{
  "n_layer": 12,
  "d_model": 256,
  "n_head": 4,
  "n_kv_head": 2,
  "head_dim": 64,
  "d_mlp": 512,
  "vocab_size": 1291,
  "activation": "swiglu",
  "norm": "rmsnorm",
  "norm_place": "pre",
  "norm_eps": 1e-06,
  "positions": "learned+rope",
  "rope_base": 10000.0,
  "rope_fraction": 1.0,
  "qk_norm": true,
  "attn_scale": 0.125,
  "bias": "none",
  "tie_embeddings": false,
  "parallel_block": false,
  "extras": ["capped logits"],
  "init": "trunc",
  "init_std_qkv": 0.043,
  "init_std_o": 0.0,
  "init_std_up": 0.043,
  "init_std_down": 0.0,
  "optimizer": "muon_variant",
  "lr": 0.00895,
  "beta1": 0.95,
  "weight_decay": 0.013,
  "lr_head": 0.00402,
  "warmup_steps": 73,
  "schedule": "wsd",
  "decay_fraction": 0.742,
  "decay_shape": "linear",
  "final_lr_fraction": 0.05,
  "batch_tokens": 16384,
  "seq_len": 1024,
  "doc_mask": false,
  "train_tokens": 248400000,
  "steps": 15162,
  "dataset": "wikipedia_en"
}
Each number is 128 + 24 x the weight over the matrix's rms, rounded and kept within 0 to 255. Layers, rows and columns count from 0. Numbers have three digits each.

# layer 8 MLP down, 256x512, rms 0.0929, rows 93-255, columns 32-63
158137133112157154150142141120140134116103152132145118129099106141111172153148094085124117155154
123131137128099148119139154121158132109107137120093098138128136106106139122135068118153142135147
130072121099145136136151111159097187124134081106126141119136129133124123105116146145138108107160
130130083136159120109167115114182123133153111134143106126095101115111148163133122137156159109117
128105182142152122151142166139164121171131116086146136116152131079156123094133116122106143114140
155123131156108139128130129126118146121125129123139118135123141092173171137147080147118136146114
144121110141126121122158103124120131126057120129132174139112134130105119114149133139118151148129
123103141137154167132136114134145093103180164141072098156176124079147173139138123122129124110141
134104094153140137100120142109116114152120105127146080131149087157129120158115172072104160162128
108164150118115126120126124103125161108161167149143113116130155165148093124131118118119121159156
168109152135125129096168143128117111081139152124142105116109144166109087095103130121125152115128
113130097083117145143138136118120086148115113125103116120087122130162168140113109071127147128127
080135175157101104143160122131156093101122122193124109107127140170085114158137145110113136179109
146125132130126106123150115103137087104136138134133144151146131089135137148150138093161135099157
146135122112129158127142130141088120180158127136118151139120099132143146082140120101136174158110
154156168146143141118126123117133071184127126114119080113141124156131080147145091173140141119105
124134115126149151122120060107112108129119190116125090135158097128170109111122130164085105092127
140127115117143051130138085120135128129127172110090122116104132089120136139165156105133123165129
146127145166161115143128136104079095103111123145138136153106105108137114111102147141128106170132
114144123165138093101133104131158134110118168106127122139130132154154152106175150137122149150157
114117170147087155137124158102129139117159128129133118119142161210149179113116133118136127152137
157135126112122116096146096088110169107092128119139087102157129087139138115099108136096126130133
097128135129137133148141128143147143127117131119144122143105135170152153172125102126169116165121
162117129138158137106147144180096135108119118170158147066092115163181142119107098150130116118106
183123149166123135158136159121152092115098150184136176146123171151142132158091115126139120124114
103121157123171087113161131048130125113136109146087136113143135150135127114100114133107127127148
174075138137101109157156121138139127096090136082126124137162131126135150148145125131120155170119
172113105087152153132098135146144065113128128152086141135167124119138135159142100168148145097130
144094069136151121109116126147109124110070119111114146097128105149151133154077154083151096136128
152099107124101090115143148130101107097131137109089119134100153156130149126108134101124116105146
157135074147142115103146118119129127113130115088124105145119120142113168123104112094142132096121
127104125152128122148146115137127100133094117134144122126100126134116145102152105139097142159159
106126132093163138149162154119152129123131172155099123117132102096119125113164162128176097095101
125113108149151114106157127083135114143100150109115111191095106107161133098141157129100161112144
134132101112148146123131108125104109096133172145102114144128074141130127115103102163169146111118
057180121138132136140096177154146136116116118106074127109132135144102134130139094125130121118128
135109125109171152099143140147083145078093103124101153128164134137142133137103116095147108126092
133117151126107115121154160118177154148156113160116162109120156166164093118104136092171165096164
114124125172130136137111116131090140129156103146134148126143169155126152127139090147170110133142
104137112128140135117115152097126110109125112121104112148125129161110155153124146137117138142104
135123111140127122112115129116104105090107114140131123166136104187146133133137141107170185073103
059126134101098092145150103161136100104124095159099144158068130141111123124177158131117092131119
099145107150140108109126166143158145138122126161149097124107149184140113129118068078108152109115
137120162117077105168165109102123164139090111106107122125137133124102116131155101140106083132136
183158138119125139134093115141149090138103104132143144127165132103116114143106136175129167126140
144124110148135140177093146079110146145108138123075135136138152111128162152097099104111111107131
117128127118166137121117166063106129104146169113113143128131118104105153090118136092133168148159
123086138118105145121073080129141126123136148139134137112113125084148150133174138146127122121129
099135148150179114131127144143155131108136116153137158130120143120087168150124150097119125110153
110121138158156178162124122163142145143160170154119124141120131102170122143143147099106112124127
138146124132097150139114166092153112175157133114113141089141161102116147146141145132108125083097
141141110152176148127142144115159155159089128106115152147137126108142114144128127143121142080138
132136119110106099139092119116089139136103121117120125062132143097131126126146176108101125128121
151119103132124110152156109153165124135142152145136112093135152063121048110147116095137092108127
212166109095109083127154138116142157068136091110105086182154117142115142142147121088140097172149
129126086119073127135133127116125164095143140105148176150117167062075119111081089138146136126115
143113121156117134118145110134142125151128126122107169138114141144106143129120143097128154119120
105135129114110154106163127144112109107133141145107147148116101144135149094128142143150121115115
135133128129140133108119100125120094172104126170156085144098148133143115152160142115164105092112
125103131142122123121120084160132107099150115151099117143091114101123179105135132158106144124166
109185130103150140125133102105131122115117163122073162145120150117149090141116136116125125117116
128109087171125121111130161141151118131116132121125133175121143133107168110104151126128154131132
108129100117124119120130119106152129101134178120115104170116155115119120149097153120076165135085
164104134085160118086175129137084154122109078147115090098093138140142089146112116142149149128113
073148124163104174067126129123157111164091129089134153142142155107115112119105109121142164168136
135113123197121121156134163126136123156094174163145151109117152159138083151152109105111110142134
112125120155093131089118107123118127121174131148122126099056119106106115106129099137117165156145
131165154090129090129138106138134061135135157094150141126114140119133141094147132086172135138139
103103159142120093180117128094154143115102148130077169163117123135151137154131090148132099158139
174120142083094131128125127169137142110153112127150136140142116104122141135097152094110141145134
123141116124133124136163113126077116138123146147124105145144086157142114104114130164152125118107
092111100181142114138128119166116141139115127155128111154146098151099151153126092129113120152105
119115158144138111096026083125116136183154175166127148120139108135114153132114151142128138112166
132122097146156136160082149106140105148182126091094132159114115176136114117107113121157144117116
154086093174153094190169135117161119132105143093127129104125145077142119064134172115160115175150
125129106139134111129153114097122136122151144125125111142110151120110184086125134089150132112128
113162090146077111136129108099165175089118154127171158113119095109083156141145132136114148158128
157128167104159143174131087123115146118132095149139123077125140164141156091116140136110093065116
064124105084145097126185137161153130137150137117146115137108132117161142130124167135090104074175
124168146170124127152140147091131131136135135123094142092124083151153129126134116122156091194093
118136126126133098130080152107134127110087086090133089151161131127098162096145138107144139125119
113160107148116143116125118102096111121175176162093133095133113144120178143115127143094116123151
154133113111149141117149115139092137109106089138112091108118140117139146170113090091118095151112
103117140104102106118094156149149145106122101120132158107127137128136144144123146106107101150104
118140180124140121134136157153141121145126139096164111132134120118143150122113109127161126158131
082150119109113104171126178127125115167131073119103146061131136167142128137163111162109122100126
152129131118123111138142112134138147146116131106143103117133123124125104155117134161129096108090
132137145130130099101148091113117167106125140116189142155108120101148146152140157102121154112136
093158131166162158122130129154091123084158130118150139084124153154135163135134127115112114146133
146130145110126169129115120097131132166138152048139097102113121152130110127064131087157151153107
122102155132108142120113132135122185118141140111104137162151141160150114137178106137123112166158
138110129085128153133131143119140090138135090140143170108118147098123095132141166137126131141125
148138147090153078121131116124123127122120106128132156160085191179170148099128109138136127107097
159086122143117122122109097122163118062132110148133103108138146123124152134129137092156142140105
188121123099161138174141150164120099116113139125144152146151132126093151124121113159125134152058
127094175093151102136110070148133130108088090125109123115130106128106107109136149074148165129137
120113083132133100119135118098134128110135117101155133170122131117110153151132130118156115131102
135107147148148133124082077114143108112135166105104157043115097111127144151130093122121125115152
137133133147129126090124148128120116122051142095116144118075109061146161102121154099116133107130
118122153147142119083121154138150158123106096114169102109167134141109114157134089098153119123145
145147137137121111152142094133118107144123130138140121129122135108134123148120129131081122120125
128143125143151161130136071127113165088135129140141136087126151103125156115122131087127119131123
137094129152090135142096090092116163133103099129121111108120134155095103095169186142170136120137
106118125103144122155141101133127093095106118120109144123105138134150123076110137118103104197156
163106141146166128108142098105114128179097117106116080159138132131146117154123159127112104102123
101102133100109114154133122126114165083121097123110145114137114112119082105167118107153124086146
138135137124111118120161153179142104066121159126163137136161127171128153144104154118102097135134
139130127130125180123140109151119119129101154161150137128125096070134141085146123089113118115170
129098150130126139120097099152112128136146165125138132127150128158101118159115109159089106143160
114101111120191131096149132156142144136100088126116093126159171142127121171116134139085133125151
138107096135107134132149139123129144126150163136080163145120117101114105141145142126143142128133
161108140199123092128131125147145127183132085170081136086126132080106119129128109146134112135126
116123131126114093127107144122133137138092103031140145137178114098090159166106158089168113140133
160118069118123125133133157091101134109104111104150178108142145141122132097094124124088091162123
110113146105123185142119117126127137150142107150167135096101144120133103135143129174141120126101
152152113157080159127139125108175138108103140152159097121161145121101155165114144131145102126158
133142119114121095086102121088131120179108124142134102127103088124119129086142116088120075146087
139104138076105132134132144133146094121093122099117149112140095125149111121156165130138074162100
151148151175135107148084099154138153183106130153114104134156123142164150115143091131152141100119
163153114145161109112171086100137121149127123176111130109118145117139120098127173119136137147111
106117084138128078122136123148117132077144144111118169165118150157152116185077095084164195112106
105122110086165140137132131134139163143132139142118123159114110159139149120126125156155167090134
088153091144102145110159163125091137114142152091116092147153079105138126111116121124125156104145
120111166149156148062137116155156192108101111119169127176146122149093133161118151145153121094134
123092118115107100147165122127085115169135100144148101102145135133112110091140125148125098100138
181106119119133134098133108132125129135108135073093088115106101117097146122124145126142159170136
126141161122116103148130151127098157160140128164140101125141087108109084095122111133122108159105
075142106128133102144162110163139140076159113127147123148159123151115176140110121083117124145100
115144136135118131106137111156116139137133133121157157135127145149102093071113118109090114124134
114162118133136139130158145079143157149113123154122163130087143104147138135164150103142129086119
120142150127089153145100138177161103111085120092072159144142121139119166117055135099116121138155
122142162138098147128130144143127117120128124149119147172099154156105103160075101144114106092136
131117152121171098155156133150114116082140141133129119155121116153105143158129180105173190128133
107113098101099116142103107118189131145139091092153174141075111103122143130111136080134143156127
133110095112131141147134136146129125118144106159168072151194111145152168086172105105128102139131
086110063107107083099107124159115123086159158093123122093169153158107144132144167110101147089104
118108144155092128088089112100140102140194129134116137115101115175107126128087141103111137193134
130092150115156132119147124177141127078125153134084104112124138147154130138114134147157086124120
122117125141110127155159153107116169145126101113111102123112117086126152117117115132088190117141
140143115061116131112111128136119128130112137136155149183141149169162140136092151159134133101114
104134184106110130111134086144123128104145165122089122129112131081131158118069121117141114157138
102127161133097157148129142127127132113157136103134110144141154167150137117148126148136115147122
161170074133130114104131144137104098182111132162063102130157113113138102123121139085157114174104
110129132186139153164092136100150095146148098106088129111145117156141164199102114141097145121103
141047117132147099098137141140084123155118131123083133129110150117182132123119139119124155170128
137128156116118161104184165118132113174138113147127130099114119102156149151108135138120127107175
119134168124121160131149121155174094125131129142131121128130116087101125123120100147155133148111
135139108084117131165146111119152126095083117172142173165109122137103149129133171121157090146121
133139151117113140166110101173132170170136079149126111141136139183139151094120098165132161121092
126132153106116130145127132118113158147112134149115127155140150140127165121145178122161106141116
105113086122113112154117102149102144136132138179133102066124076114148112165132123155144098137128
111129165101109116164106188098109162093171134121108130142102146154147112135120120081127131188138
158157129146153143122131150103128097147105137114115124156125126171109145094146191136186109102202
109179095177166126139078145165133125125122137125144135094095171115121125110155157097089107146157
098159115124107099089153134117085097152109112126102138153136065108131160164127168166151113111143
164093113134162118084150152130152118088148117125162159141116134106111127165167125167144140132118
132123159131156121122154191113100182138166166139138146177138154123108172153109122125100133144114
182100117130112094108127164141127125165123136122125121124110153153178110074133139121118132141106
098101124145090133131136130135134122112176148121129127139150170153102137171089155122152151110091
143107151075113118134135112143098120166120130112085143123123085096135108120120129151126104146117
173114126134119112097141122118149089145154133136145095152152127124132142128132165122122081153140
114123123106135203118120121109108114144137127105153109107102121150147153100124107185100138144151
116114111113148102170125114110130127092154149152116154174139151101097148127158141064133148123151